Weights of a small transformer language model.
Size: 17 layers, width 192, vocabulary 1024, 6.81M parameters.
Training: a variant of Muon for these matrices, 310M tokens, 4728 steps.
Each number is 500 + 25 x the weight over its row's rms, rounded and kept within 0 to 999. Layers, rows and columns count from 0. Numbers have three digits each. The size before them is the row's rms in percent of the matrix's.

# layer 11 MLP up, 768x192, rms 0.173, rows 67-139, columns 0-95
105:498498481540530507540492486504509506542480532498488476514442469485498503548500452506464481488489493483505507458526488476496553492514539501538465531492517498471533474434472511463516513473459533537483500538500524495527463495502490555524482481489540506505511507491469558492478490507465511515
096:536472460493549465543484534510468492507469492475479563507474499466531469504489501444516478524528527487536524488558499486539478451510473514496557527481468499476487504460535531499474486503522496478493514512483512544462499489493505490484500513504513497518472528468533505497523522529525470478
085:506453540474487457476516547523488525463479558465503514478498538510494454492490471491503523510499480483521500538477519453465496533548515506484528505511527528536512552488486543535513451536510513510528459493488543495526461499467486525450495529498476502491464464483488485499457523489514546519
090:489488471521489503487484454526485501491474468478540542520479473527483431534538514493487503510469483513503517508534505510547473446508476507488473536468517532476489463515550538514479497521493524480530531527543458515551485491521483456489522490517488496517500467515485478496517521463518491517
107:520509523494522477478508541518498455494538527453514560497485451512487505518488509488505481487525555537494494475471512493480501461485482535528533475487524474513504498514498505452491511513461508523464479487513535490499526493474488468501515507548492488457501476486495475495508524472522519456
090:483477519499489495476455493484488525508510491490497505471470506470528508509477511481482462495496484530466491476518479531507519488517482515515467518541462462452505519465515517541508504484487525455494511505494511443515527493540497508495469504542495508544484539577492484502533524494545497483
096:455491462517467520497506456499469497526502495542489508451460489521448471487510465504469531480495545483496488516473517523487485489509491490516491482506476502462510520458443508486496506469481510525471543521514488503464506485510521469459503500525495495505476491477473523506492484524498476524
102:483504480501496539505504517501532493518466498488508529498482489520466539513487494536495497472506552491485486463501491476436515510465472505499510515481508468537483515494464491507491494492521505504507503482533495549501463508507479476503514516493515521494525477500495471542479517507514469497
095:500490492507488517459518512486498542525498502490510496491496485511453515487511472534514505503500441523545498518468458483478480478533512514468465469467459500510511549476508466500506497512501507484430503517526525496489486498477489479500490527542465540456479500460489527468500522475497522463
095:474507548506503523537477492530473517466498494485493497510454490493507532537535483512459522531484493514510483489495535525464471524499510490515515474473463485517484535487505495482500471477501508487568500463537503465493533469507504479464484500547463497507518523549452535519476468475534542481
120:499495487484471512451496524496503561467479505482511456550467497498503521497535471521521492487486497483485495505534497469494524504520494508520494519505527450531505466479525502471502513499465499506516516482525518532485490519511501528453492443561524471498499521552495492475496501564483497561
101:486510508506511525507476544541519488443518511472492494520486477504515517514512503466535546525483513502476524451458489509517483478466507556478537489494495512500508509504485501531533532483478540490519480519482496510520514507516470478488518493525497519510473492489494524520498475546496471501
087:451478518487511491486511511508490518482505463490552509495478430413525517484523519493531524511515514493486483521488526490529512511519513498505495541527566498541485468478502443504490507543454487457484488521506481494524508529514469486471474497446494508507551517513503521506481509513467485492
103:471509510495493529494520520504493457481500498522520497541491522502430535477511501481498505507479489516505478487536488455515498503518487473508497549489506496491499515493487506452454504453525483457483474519536525535481559464483506524453523502527489525485503514498518510487524524503509512477
101:512485493521480485484499439502457488533445493480516500498529458489540516513488446542516542479481526491539518459520511469471544457512560515482523509500493501524545507570483512503484477509482501427475541464504556522519488558497496494505516496529516550459490471478478507497476531492507482491
100:527510514451484556439470523543482472503476536492492508514504460440496512484511535478469547512494502515527476448487460494514518475460472505451516511531519506524481454468504477516509498498508541502503446498482477488455478486487520494487499486464529512533512483504484490498459521474462502515
093:490538486480510521501490466505496506485532523516518470498469453469501473505517511459518512552464528488475518493552501512502488495531485501520511522490519476499506546473515464501485536487465547479508469532515511541456479507485479471495494439454450486474507526474520537502535520498533495510
095:459530506520460491464512517503493529496471538489484535528469477514536489490486496454504513522525515486431528489512513506454522489488497516488483534478533498502502489499524531521535504577493515500472546487481521496470479498492482504522532547504475535475463511484529528486468500490464514500
101:489487523522482485543485501474468515475538537467495483555487490487483459522503475479499563551515511518496509490462481511497499524508474474481493487474455516478504487485544479484543497499475477522481513497497525503539499505449496473488508510521489519504492480473469501553502530488488522524
103:477525492522515512537479488497450508545462515473518479472464502561440453544468492507498553481479514471503543510512495458531555491507494519502489474457481519543487501481513505510515487516502501509485542449501520516504503472507489502473556513485529507537490503516470514510511498511429473488
102:517466504492484494510470502515477496457480491493478494488511527504508495506480469477484510501516463522485468492501492505477540500428539531474544478475489507521459520490482538487497514509515523502545496547499497505484472511524470545490474460471442536495470481491523549489495476522531519480
095:507468497466494524492506499525516504518502488494529503529511504510518486464545538483496538503467542535503480517538500474483509445491513544486502526528530483512442530527498521454516513521542502457520459491535509511481512496503509516471524516493492467482461534490482482569490530527463486537
102:502502514494515488505464516494499481502467539454496520491486489533536505505444516453484491524504509482489472530535467512509502503483524553470497514521499499448511520480511487525512534517505470531473536500494518467474517473511490480529494488506551451503506476482449520534533535476551529484
105:511509481491488518528502475494524511488443524513547524503464516499472486514475508496502533502509497491511513542470483451466547482494464514532495488486496466459499488513518499509486509507492491517521481542478519509497505527497467448458461548461523546510481515472477530514486535521521501472
109:498472507498507494517460478461497500500529489524500452493447524480455500496493454499504469500500472514511512492493464513478442524474494482531503490503498466470457496492520507454485516499456500497524486514511481541491507457553479510510496546521517479497493491473502540522506541520532471502
103:477494513502488484537544555519495514506500487484498527483471452485505503490490496543519515529488536492481506501498533480477472463476504516522450495512489506514499488454463542473529457520463501507464502547496501472505495492478474485499500527547514452506501508464532469478578507512495505526
098:486464494516505515504496499478487450481472462545508501467471526520496503535523522493550527528503508503518503521493524523441494485483437489510472473505454504484519488505520507556471475543527516500504530458474532495464516498519553463490492479475521504481530507529518552499474538473537518493
103:521492475519488486489475489476496524527553459503523486501506516485522461557470497485571488476502510451465494486478489528495504538479496508534492505557518465495480504465530492520567522483478512467494476511506489529497499526492493497534471491475477503526490459479506494524472512534501488512
097:487495508519514503481480533473491502511541490519522511495442539486517505526452533508483512511522477539460481474428533498469471531505543510540489463487538486506533433502492504491483517506521494514508525504478511507485516484497473516525501486554507465480479511531476514497473494497503504496
101:509541435476486496482501522538462514480497447512489491494514540501486492473460484518497520510508502534503548494449543507494509464498480492523501467523504484559489501499503549548528515518525487485503539458507498457517493510481485521500488486479454478495492481481498520517466519546508513510
098:551480502547508497454488485532481495518545495451532484502498468505531486466507501505488471506483502511512498488515494504503490533512503497526552494510561513481473513489539494458531465511508487491551493503527494483460521479498494523537500532492461522515494503481498541474488546447487465455
097:458493493492468533530503484476514490496500480545550501480468475486508474502483500544486478550469491552471505518531495440501477508563515484536520468491493520516463465504504522484472502463526538507517516496472506503508497495482453476497458539517433477502469493466526520515491489531502535496
099:488516496532462512499465523493536539501487497511492480528513512477473526486545517515506452559462486524481533484517520533480511511482478535465526483490489532521490553548518483540502550503527484469471546525542512481500491508500481474486454510509495487515508475488494547477474467508465504508
100:486499465519512490522526519486493487545558498435513476507483508490494487487491480535466525544505501463468541504497465498501492509497511462442535465473499533493494511484501495502470512447530481489515492457486508436466498503486495557511499506532493486473501505479516548476496484470469447458
100:452430482530481499518509475510542540486476469475489535486501468516480468497487552511505506487475502514481519493566533516533497502526516485489503523492510503505475508520516489492446461529488501508509535488498516451492504485496471489514498540477497532531468496527524530474470512517487498539
110:503520515480448524514467466467478486470501482466515518467511510469504494526497501475477519514500515495487539495531504533500508458469499506472461462515460515538555477536478512451531522516518508538459526475487470526543527515487466492479528516483520515510516502498538513489520456465513526501
099:487482504442503535487509490521485450522480492459491556503480492461531507492562531473530578489533494498487505498507515518501514543489499500474525483501503502518527507482474532491474501493483502467504489521497525546509480527483507491498428521505506497506507540509504516479460504516494460445
099:458508523474503501526485511472476584545494500479494503541515486458506501490457510473484535537470464495505490521453518438486513487518499505495484468510499479474533499475497498506486547455506492511448516489486544523499518481512491486514480503505488488493438579539503504485548504549491494443
099:463525494485540496491505485492500501485532463499525525486496530511477488514489490522535469508508505440502512523501495485504460474474483517511459546489539508526493458497524472526535497516493522494480481504527536465496514505463515508541533507523494487495558490470514552507509489490537487462
097:445523448520515513507501478490516491495496446487471495471532513491474509491493454497495500508476496485544543500497521479491505479510497516513479500482463475469516532509466494568482511495473491503488525500501522535478496534505515467489557458514484465490513489527507523457482561484531540536
109:473480521495473486521561494510506453483478516456499538485457466513465440483440475488465481494475471550448482495491458494483494507497497511498458486531497500523455490469482548495481486500483486507500493521467489497527505524529492479501526510479494490510518501498516513479486522554498479489
100:475502466478486486497538481510502477532480490468496526487472531539531502452474510526514484484548540464492509505534484503474513532523532499491497504518498512505479447476507482485519487505504512485508510535497549522434462509522465459440502512521491505449503538510475510483493487468481478529
099:512516496473508474475516450482516513469491508540479492510483458506522501482547505499495495547483472545530487531520530506483489462523491459527488541525488506505499525459542546499546489521527526483524488518531504535459477519464475473517486539551489477532452507503470543524459477505506490518
102:438491488516531514463497458486471513483519517508519489531534476490512493506520500516530504500494486481522474515492521475514508517502502487489477471515488448492515475509451524468507517501492527481480482521474565500505488467533516496511499540493484526474466516483466495535531531541506553479
097:563544456446461520524512506479498549489494523518481482496516501533490518501572539476516495499489510452486505531477489487452484484533499496525511493507506503513466511497491466508493481492506478489527512523471498516503477501498500464505521498516515531458504512498503480521512502518470555500
100:530518483518466527508492485535462506497489496513457538502453518489502499455498494460492498475489526474509515474521513534460549451509497517520506499516439467477511520472541510481429481504495504480449533508496486463491474495505483527506484502561522457485489506501495512477509474481506493538
095:539446495517481514473524491491551458489495486507544509524485528515496461480497539468528505489485520528491458517506486519480482525514485524507530514500517489492509469497516516502521526479508502543535470458504553510551485494538491473456470518549498544517491495525506472521510483519501448488
095:486539513514491440511446528492496518470507505520509517475499505528513522477484476457492520507485520470581459507524534508510547482481476490497492503486501494457495524492500505518458455506459553514471492513465508498476496490462517524488556498557486536495482502541446479544521478476507500499
096:462513531484488537509480481523511531499527489488503460494512524491477518518473522452501503480487478499508538469500488519445442489537505538495475548498481461504475560504526516507494524471483553491505531545500504481478496471465523540518479451492530450494532482499547497502516472515492464499
100:509496468526472472454519474462515505500485468471504516513532477510493483485486492487507515468539504482457480516532523526460479513534483524456540496533476496489526482512495483534561513490518491478492468556485465455455527486539484496457509494499494506483525494487498531511506524498444483483
091:504481477520498478501510499494518465501504486502513492481469451456525474526453486489480442509511542476535504527452490476532521461495486535492492470494501493448537515465502505472508480513541452462492504482508504502482489460530519476439478516521464487512495510489536496461518509506480528502
105:488500515474479461506486521511527521538495515461496472524492486499513455464475530514511489522489465490507508518532557500492549505490527478443523514492452508506489480543510468495493511494465493504464495490479490520507492499470483544530537484528525515476518518454518547529539488478484471495
099:521511488507479538491477489519475510518486519513480467500478505488502499497475529489491472540523485488523498492501462477494493492503485477471514506539551444495492508456516546491480511515508527430513516496503501550487504480507478488507483487508520496505450532475476504502482491539487548484
089:557496501524498461485419468500520521507468516477491508475461448498535526504537559535506520515530512532503524544501476456513430474484515500489523502499493498494493501520501476517475473480496479509483449501520516509464499445503482512504482477481527489513508515493475509554496511520507502476
107:495545487515534535483529470508490519457445488532535455519496480481517507473497485511457471524436504552522494487467518467494523491504468500494512517491469499505470487507440467499510464523497465505485477465460541505440491511503477501488494508533491486503574485523508515500504533527512522467
095:475479434498497466508494529480480495499541487499497488467524476523479498501525500446545450509468482536488531498529456521470476517494489498443470483485491492529472533545501527500490487510438493463483458508542528531538545489533515504523494487504496533537480519559461513533500487496506502521
098:501486459484522518476478536508451498493543429486539530495485518467469531518487471446501509519475458505471523526493509462456544473471484489510477552539494440517485508484502493483500472503492496503515483496501524450424474523489498486489488507494494511491469485505556474505509526523520525472
109:535545476489464499531512485509535534504570473504503470501536475472498501505527476534490495530525482542486540539503531488487507489514475510473467503488495521538488481521463517588474529493545492493498521498522510481550482473498503522464437498521504493493521484487489541502505533528471436508
099:484456526478455526502502495506487466583530453493506496493490507490503503505513536510573511476494497511472461523486529476499524491528506466494495517508493490503418470513510501507504503526519503477510489480478531486438503530478532535546477465496513519505489497532515501490484515520485491502
096:446520519515513470495511486506450512507468507489461470499485492486517508530483449507487533534483499522488521516478520469458536494487480503510469493495500506512486518491537508484504435516511509528510474504496454491508495488464502515481543473538498461477514537490527482484514519499540486489
100:532531497489495524500487521513540495472491482502526489528487476542531504504546501545519521510493466547495466475483522477492511539471508515524494475477492517516501498476537517454488489445487468445509479494493492507486477506503468465493504510468567530510473476515485520499518492519497498499
104:511503489498465478505472506509543513490505538496519495474536500472528464490533493481501530471514487510491486522493522485517496506482542486520472533508482518507523445512548499494491507488479508534533532501487493557539513474497526527513515520520496510503498476481527532497485524502439494527
096:468479476516539509544455483485485520476466465470482496463470487465471506519506490467493557500485458520535490507506515554489539497500449473483498510550508519465497498517478472494550469510513478466508474509518484465487513458535503506476499518504503539512530499471514494530488489537497470530
096:493520488485472472495506497428537532533465493505480517535501479524510511496559478492462551492482505501505514460529492480528487513494529504493461464528548505503492512459489522544522544526494487470462506524507490492539507487501465513489509481543461490509501500512506539540510546493444473480
095:502507510500560516491473528480513503448467469503496522494474547488452465521513480532495577489486472507496453494477492510488521424514515453472488496484512529529502512462513484489487474528573499496486508519520520489514510519484489512509541455491520511502424491531503516472503504511520490505
094:523506494455469512529507480509498475485486505514505517462480519483552486527513484490498583490531544503535503492485507497494522517471516523455503484505540497533498497532499475510465538486526481482463498491511551467477507523477461492503526506515485512523541515522488505507490469444522491472
095:499457508506527522489526473527495462509504507500479484508517460449477510485526516491494513486510516437500509470496492502502522512458443474497534470493506484515518497539470515514494484534527492537454485517439529484501451465466519506477506454536514509509527495502501476472445517469489531465
106:506461529488499473560516509534485503531495488517432555515502425501467494506501461511516505523489465501547481530535500461471477506476513509510461534490462525549512469512500500486499542539499471510491547494520475536510534456489493563487461492524524497506505474519516491481509500513511505486
099:487493442478511485491522512523484495514520487488502515536502462473514524536484541521468525470468503522458508492515520441511528505472558486489518521532464533508490451501501501480441501543529444500492525503486494481491493499501484509486492507493483488500500476477532488473526488519524499494
097:515508500543456499533547465518505450472459519496461469457509484495512435499529450486474531472523497480478488474517497463473501511496507466463480492477493486525519541502530507472511485492503514472454517509514491485485491488522503523515475471516495489467509513501533509492473497509496543515
101:509507506456468490470477488505516506479485489506513495452499495541492509516512531529546493517516468538499541496517557462498537496533467533524474490506508498508506477473485481518546486515523472492509514484498485491482514502500521476483481583497522512445483525532508499476523509520538447476
111:489488482501547449530490502472490498534471469474486461494504511580474485506513515554541495453509517494473457516477489508489491505481516516481492516506507501481511525512477487512484505499480504465478481506520485452508476538495450502474526491496496522531496464479498461487467467478502474537
100:505517528503484531507476517512527505467474492488548475556484525526473523540496472493454509525487508539476537473496477507509497561488503474505531516484525517506549551507489509530536483489503481484506478476538496482499492498506495449503495504531489495474504454526498503512463490507499488534
# layer 11 MLP down (transposed), 768x192, rms 0.0654, rows 67-138, columns 0-95
105:449513507486499539524494472484489519480474525550487489490517505489485549451480491492519513527479492471501519515530482508512487495510524511493498519479538517503503509473530526523472541455458501509488498494544526556500434543519522513475472530487524476530498498506483464499485517458479517550
092:498503503478484474527472515525505492518444533536492534494542519511524500482499498512447437494500478561541539528497526481531478487515479519497526553468513458485493501497493506546524513509514514528529520529543502555543489507453494518526541467449485459503474521458492518445482522475482483536
091:552466537478511482504505527491503500525505515536543471473505454525505515544502486513458518496529504484489500476522545478484506499524460528495480513499548502504548493441481534473508504475469508531528450523502492503504509496537492455540476456506469489564538478489537517495472496497532482500
091:531505490445502532523470503471523537556512435473464497458542502517527524482509494525551468493516498488536464522501476496483480516548524502529526482481503464524487527531516506526510468512488512484506549504482492519485529520444525500540523483480517534504510499510491484523470510534526481508
102:470556529502485496539468487476501477512497490510517525510488511492490483469461492516501491529523540492509530489481513493469521527483516521553502504463528492493518534489500487519498523497497527492486460495481502521539498526466541478529493473536543480510516509487485486487514509498537517458
090:481535481514465567459443537489520452481437504515500536511497501511509516500478479509511513544453497505529522471520554492453496532466507486451492513513489526466488504508478499532480509535465448512478462515490523498480506512534478557512504499468518527512484531535520505505483489511523513500
096:460444496482500482540492480480514521519524469556493507494432536521499484497506486482466510513475485515458488509491460500537465442495530531480554502492492497498518492524498485493518505450464501488501489464465514538502519528542483488495503524494517472484496487479474533474484507527480497506
103:502497538473536505514514508496495506521509498515401504473490494523522543531502477475477498456526526492495519490533504490489447517509450504484497537492531487474496483511491490548520535477465534539522495479516496502497508489510465513495513487498491494476530530513479438524521499553530482466
097:530496537520524469497497466479527482543466468483493515502575505497524542468455489483514510513486516500460459502477487471493526452523477500445477500501496497469530492495531485495507505530493517510520499507472537549435541512463497446472520511513514538491468479499543516540500496497481450527
098:481535522487488534467518491471491554496544468495494496491487531476526523500507462531511505498493559501501490466502460470502446466469517480499511518479462514501468504538519503488550471500506478504470473470556514520544508504529458470462497477470451468497504512512514533492509509501463496572
117:491482471511523534487474517524489510532505500474490503507472476539515517541566528453433492488501491487489542497514514495495450477491517530521510515503530508482528482520524501494462507518488498473487520515481462549475522470531517531512494493535503450478525526451488466479522483486515479496
100:487510476499482483512499513533520475470454549532506474492503493525474505525519506480533488501519528501456517520548494470459507498473498497469502559535529483483519503549524496520471524478496516509498499545493514508481503530505459494538530517493504472511460523518487501507521470535479493526
092:484541472473496485540484481514496527534479538466510523482490517520513504539487501475485534503500521539512544460493543497487496468500555521512498538468489518555499497492497499466502504433504473485477529490499492453522484476494501515459514471489522511511489497456458518498485498536500508526
100:474474468500488495513475531520554505516447478501498505478531501471475505522482550565509502498533479463461500526483501457552522510470522492513547491481514551492467496478472486508496496477528477528464528571487453526445477484464472508545521529450490494489489489502519458491478455505533515472
104:486503527477500557517478475511503492551484534521497491491515505480526487505475500487545549439495539517514507513511494450475504522477516524470482536507509477492492448514481462515485498450518518500471490472463563509487531461491498460498493450490456527464503548499505467498512493455500549496
096:516525513529483531491464472536509466493523475498484556472522495490506477517525481514489521574492511482500517476521519511529540537472508532505505517537495555512475498475464514552475514521517505477514453525520521456532515513518491470537479482508480539490485496502484511517479505487510489547
098:458483562502459512493516525508526503506515490508504500499517452446478519543447560493485483511525493527464509459500543504543509491520498498507488500502524522499475537497508500501491504556480522503479474499503497505512484500494552510487535481480501500501502487471493513515515482482505570462
090:503560531441480513532495534532507436495513481466488494432483505527504512521498517486518542482499487494503517513548461535478538554522540496538471501499498565472500533524510467475492505503512522500520508496526529483497530485499505482510478534520544508512495509552452540504497517501519530467
104:462506520465559500477483476476480516469530477480504472491496500516515485482448443530484492476550490478477457513510486546512463539516480567508468487484464543529493517522485529530511506475516523559523438494526500516466483537510517505505490483519495508514519503459504484497513472513530510522
100:506520491545465474510474514480527483529470494525480534498466527499491508528521510527496496504526495497491490472496513487508496462502429507470508494515528431531490524480557465500511519473490567496500478487495505513502508507465478496495537509499511513510452517490483482553520492466506467504
104:495503501537467499501476503493521510483482526495528516513488543492519483523494512476566541469553509500514499494569477491521504516477514525472493523444455499503524481436537463517515523524486469518488500516508491570541484459495543503459488462541490523514513471502487513499518541491523509506
093:498480484490472527510466488485509537483519505504512508470493514539503523486455492509493480510470493466476515455473544502518509519506507483497487502492470494508457507489499494496506526476519486518476511504455486494538501506518500466507507477518498546486478527455496487530478470548484498501
097:505468520476452522500462466474483510505521466523475478499486506531464514456495484479525484498478479495495442532484464501485500513496496468506483493467518492526512505525506502497485540508496468541524495520537476520501522513525519537466518486506466483520477433529534478532547557510490518511
104:479492514507502476524510502491503536543537487501549487523508520473481526502512520502531498501495484488513537491501461509515534489529502478509514508511510502545544515473549498478485459505529532481484526504544528564502508501513505470491522502525514507497480535567464488458571528502499506487
109:502501500518472456518493475473501475526551489476524584471510540506475530482516479499498531495488462495515475555522499491513534487472488495543474476490498513478462459503475466492501494508502509484467480474524503481535529495482542493525484512564544520480497503561497499537505536498519496542
101:473508494468491454502493527500490521520539451533486476538497500512494472508509525495507474477504474507525527512502508479535477516485477511488474458519506528506533550530512511496505543525471500471541479461464476494528540476524433499489495559449477483482504511473503553471551494510532490479
092:505521486492490490497478481500495474546517520499478483461453537559523562522499512537464503483527481528507510502538485478516509529479478500534469488470496532476494502499526479541507545487531525527568492496546506473507532518489507522516489474544521468538549511500482493503472468483500533488
104:508534453458502498492475516468484475510532500471547505514512497505463477501492471468486515521534453497512494482482458470491449446499492493533492501495541474496547477521519533489482469467476474538529488469500511510492461496516537465506484525485527455512464443469512538464475525498517491495
098:465509474522491473495485458556508495484458516492530469473484503492515497491492495529528505516501534481445466518467480501511457548479465488488503493487517503439521552473485486491518517530515515532500527486491470534498487534526451480517507469522479522531514506526535480488540450536495484491
098:529528503501476475440479473466496515503500516504582482509485447487522516518521515467532496510482512485500498518451504469482512546538475494473530539533504471486529524523493544480466467469484498511491503479467514506502464528493537508494531480504490502504494516457518512501516496495495490498
102:505478520443444504538508587481504501509488534501466509495461482501485500543506508538508482486530513483541469495515516488492466522489516524511518508499499518496521495481483486494522473486512482512485483533514494497493486456512528523484523530492517501480531484519486462510469496542505520482
102:503547482574487472494501435490531506501478506496493501485503515512525542450510488479499525498513503503457515484511458490556520488509516518474529485468487492509517543499505498499484493476510459536491479503504517519524510506471505486477458540509474526502513495516513511501466538463483484496
106:499532512477507553484503464557498516499506541501499449498502532526503502476501510462522483470455498496470534498474501494466527517529520467513502504567491457494489519484549489507431486504513559503504530520456474552476532479489514500477524488512504505524513487491507521516478479538472469477
095:529495498480559496510517499524485498519505492469490491515488476517499533449528482499492472485526490478471465492521473506510503446498490535496533451497495505525471499483471495492469534470483476452529460508436511529562513499531499501511508464521476513488477457497516512495505502531491484476
094:496513465512527477492483493480505517535490473509527507528477542456527451502495478508469514502507517464419485480478512479469495512561493500504502468546494484510470477440451506466529508498484507528492512513489537481477498505479514490553519498482499493519502482462535469476551504510507490491
112:492519477480477479498511522488526472551552482504507507494516509496472508470470503496505511530520506511481543527495482489486516463508573464485486482517505479522571461532515473475502522507511522452483524484470466490516483532491479494490530490517524520507469498500498505566533549507524526519
094:461461507493520495490522507495530491542454502491484502513478489480510489509513477487476529508487475476532506505568510514474495486496533498545483514515506420538530475486538517496470478467459507512493496532541460487526516507473492484434513502515516476519506488482491537509509509469486485526
104:470493505536479462518487500509482480471514453516513519488495487497455497478511528496520483503527506491470509498515525492503492526502515485501514507525467424496492520491522502461472502479496492502469476526454455511444505502524502507474458514489513501528487521491485482515533538527468476489
100:517488524477485497517480488501496503549500522441472523533522499490503538525462512556502502502481502458488537447487528507489513513488475488454461508533495479463486485507500505523536480501522490522518504462504526502535519498499466534522535483513520485482461513506505518502472534495554509449
099:507496559468500510488489528480519506466450443534529498488451510514485537479505481511474535523515495504519512506472481497508470566503507501495511446513499494487522525524492505497515464481489466519500526522507541531506513533496473520516474481449485545538495473511476557526521520503508462494
104:471513522522455505513455496493527491515516481504523484492497549515453455483486516497523487506515475556509471536481509535502505501509462530525496472521474524467490461519501542529500522468504478549521534499528516484510511533473509505512499483452497473469524527496478437435545523532489499474
100:510477492495523503511513519511478515519509459534538494480522509507505487529483490529502537525531468498495492500514492463537476514530455476476515449518496520511472521491523512527497512474533516479505551491502475543513476540484489492481494475478500495455473520495492524460499480506508549476
096:510533434491518469478495480508489531514483522511479506439524477540500534496479506485484545537536495534525488505502488518486505522469508492512499499500513484539490514505482459466519511500479518488552509509517522508515483518518475492534489461472500550524489521533493516494519530538484518530
101:468502524521518489524488460509501508502491537503506530513487492512549498475489505496498459508509498500457523521485453497530516553510493456536464497471476462532519479472487484471468419491560454463528535485488519464494535524495505466456500519508477487490497517486479539506533522487526530481
096:469498507488508532512503512486507534517487550490491479506476474517507478512507556498471546538461495516511504476523504470557490503449478525497482489477571496473523479508518507447459474461428509484511527489485511464535473513512487503487485508456473519506481514501477461545541518511486544542
102:519485494519518521469506445499493525434537520531492489508562487506454475514509490529485502521479502509540510522461507491508483485476498491495487507518530474514482493523525497504483528495487532532498504515480505482490510537488481476449498447500511502556438454496510493509495496520497517477
095:531498457503486535495528494521482527526495459497535503538479495497482544468447489491508494543513524511525523524504508490480472533495481471567491479525462522446519485437487487508505527489485507514501511520497491543515541517514492444536492487478508521521536502472489518515510477512513554452
097:530478486490486459485524491488490516508543465507506509492469511496497511509520481492454502482469508534488505540488586486484472466496491501475523538513494493500525521464510460493503538528519508525467473499454507511476528523500496497491508497462497471522539506502530497432476492497452510488
098:498530513491486492530488530512507476520463483514481467471515505495529470501453495530476478474491508500534514522513510509542484491537473527548488575495479466490486495524524494512489493491519503525484483478514474493504460495458542511489576496502516496481518501471500492515464468471466474520
100:498505553522481448493473547498488470548522485520477468508466508545519503466505502503514511536476513507470482479467505491498466485543493600544498535500500513526511509501480496527509460477501493523520465513495472485541496556528473436516517497466477481517498506480503487542443438519516516536
097:519487534511476500511468529532491491472534466561510436509477487561514527500521516520476528507528470497519505501522511491491477437525522542487525504478456489468515516516480515472549489471499473496503498457524496528461488453525517487503488540506501530532477487492467502500511478527495479486
106:519498513521508484512521539525495485495501492485510465523525511537481470468495500498490452473520455476481512522532529523498558524464503500464538510522460540502481555526502483527487482515489491536484485517501518476550487509507466520501513522535505515494507478491489470460498473460472489482
100:506477533505476520493492460515535487506512513545463481517536478488511463486525500507532482499493474539498474476541490501491482531487481516485490467482515551538472503500546504493458512470462499516494486484494501506456540497499494510486521497514510506515498482492501503491497499483508494504
093:507539469508562503524476488492496442550482482503540522444453496517493492460511493506521497518497511480523513480510521451513492520542455526485501511472461522497513514551474528466508491494464532489505505542452493486503499504503511479523454455460497479443508500489531515492485478480471476496
106:529501490502510499483549525480489525536499455480479536464513517494506549525466493529502528494496483492496472419462492466486466505499497533549505514505508508505511473522481491432510465482505473487498484483467522491482500504498492525549518461554492529511502498533492522519532454507541514539
096:458487494489493519475454431456486480510526528504475485464477468535535495500509453504493486547555490497518507470523502483476567491502523470472492484478508486518515519509545484506508511474553497500482480520495493509541486502494503511502475493526552521496515505523463501485480495516480504523
098:500483498559478468526518537549463497504499491508501508505454488528422496543497492468484484487522489508515458528520470529463537490504495547521516527506507504493447537527502440491506473519498516474514499511577486511534493492504473499527479511554477466500447481481479500510525485501493474513
111:464510493468488439452511487487504521485525455454545516529489485458516557489503503497506490508442502495470525510521536484510425497478500529505469507502531481498496472472492461529519464505471472517493479498512483496481490517480502513499500478514483486490478449487473483465534515459521457506
100:489485518508509493486514457524486511515503514534510449529532492517443529454491489484551518486570476500521495526501482530496498453480511473481496512502565505487473547501502466492499529494540527522520496505503500488498558514515526504492506516451510531490492455526550516503487495504544529492
101:505493476470563488509533517460490489543504546490507504488499473481507527537497501514499482556489530507513552492495469508474528558520488495524518506451567521501509514493510513495469497539486507523497526511464472491521492528476524541499551475499540482457465527508493495523553511511485532494
099:491544494485537463456519510543502538504479519437475476480492500491493493553470517483504498514531486498502579536495516483508507487522462504512525487450481501494578527513506510509487489488501501512537514491485518478484487474507500486481547515485547508520503495471499518514503523467493527512
100:511550516517481520502484512538484493499516509507507527492528457512515551505497505499542516470520499499482519503549568457490487480470519497482474486501487468461494503510509525501487517504495466496459492507549470447497507482496496452489448479478527513451483467473496523521491500533521511529
093:500521471513521506495442507487427525450463469518504460524492457459461503539516486481478535555506437495477479510484507506499474485510464497516523497485512546432503521490518532505529494495514512466488501467541498520512473482496493523493540500489485519490495523497541524524462487519476488513
098:532515499493486482481498489510474489448552497540526515476488557546492506509471452505512509540545536501489511528468487514513485490469522513558487481520506484532497473510542519477469494517529544469498532492540440506526525506511504469522556475527485499489515495565503512517536486486498491499
096:527491538432494521519493489494533513488484536520506465453518483471481502468482494547498467527479477525507495479522519501533468462527498504494442506501471516453472485467516495525454504532513481498497507494533502465469483559491494514539481474521497494509508484533530506497541538478499479536
100:481483506477537469452462509478506482479490472449533460442536523467517447482501520504481497533522526492507522534463479509520514468480474512491502496497521521481490531459531507503485466476476526496524507517493502525530482524499481540483436516540538463447501496526511464482462470462527482507
098:501492510505510490506536486474509507523440550502459512513495491484510469453473516486495519492487515486517494528497559488514490515457486495466546551506493509495470488508490496485495531513512519503526429488528502458524507485477521513534477483535496483490507506461490448521473483501520521512
105:504514474498490471525474512487482508456468499487516538491472503543518494498510488546530479502513499509485499464496471511495456494485488502522545500511473420527487511487537482559460501457484477459484533465474445475478475510519482523526526522506476474508520521499483509537485507503521481531
098:510464472518483505492502446489503485493487542521531493524526502511518530488470466474516507484500483463501504519499474508516446484530497467506518495469472529508504495531514489508486517506483475490471516498518481518521493537498470447535450498459504477499521529531506543521553544496528429527
100:448474525512494538498495454471517496554524459502492512481489488493510498501461476462504484540516449506490531498500464500499534498521505490512465487487526485509523502507494489494479518532511507533441521531468537515491507487498454542511501503518509540532500511498520510558483449492473486505
100:480496514508456487489480465511488480478511485511543524468472480515485472465522419471472499470510463483531528516541516467454482525486487514484497489436523528521480531515508510491503493513509467490492493511492469502484443455510478540500453505529482486489526476478501480489552520460528460508
107:525459530495502506521507520475486478478482472460491486544510536523499461482515516520512523490506491476506466508452468485508492505501495539528500509529482495467553468526500469497511500468485510483501484493518458515497469539494478520507528528593499527482481502446482473505482487482478507457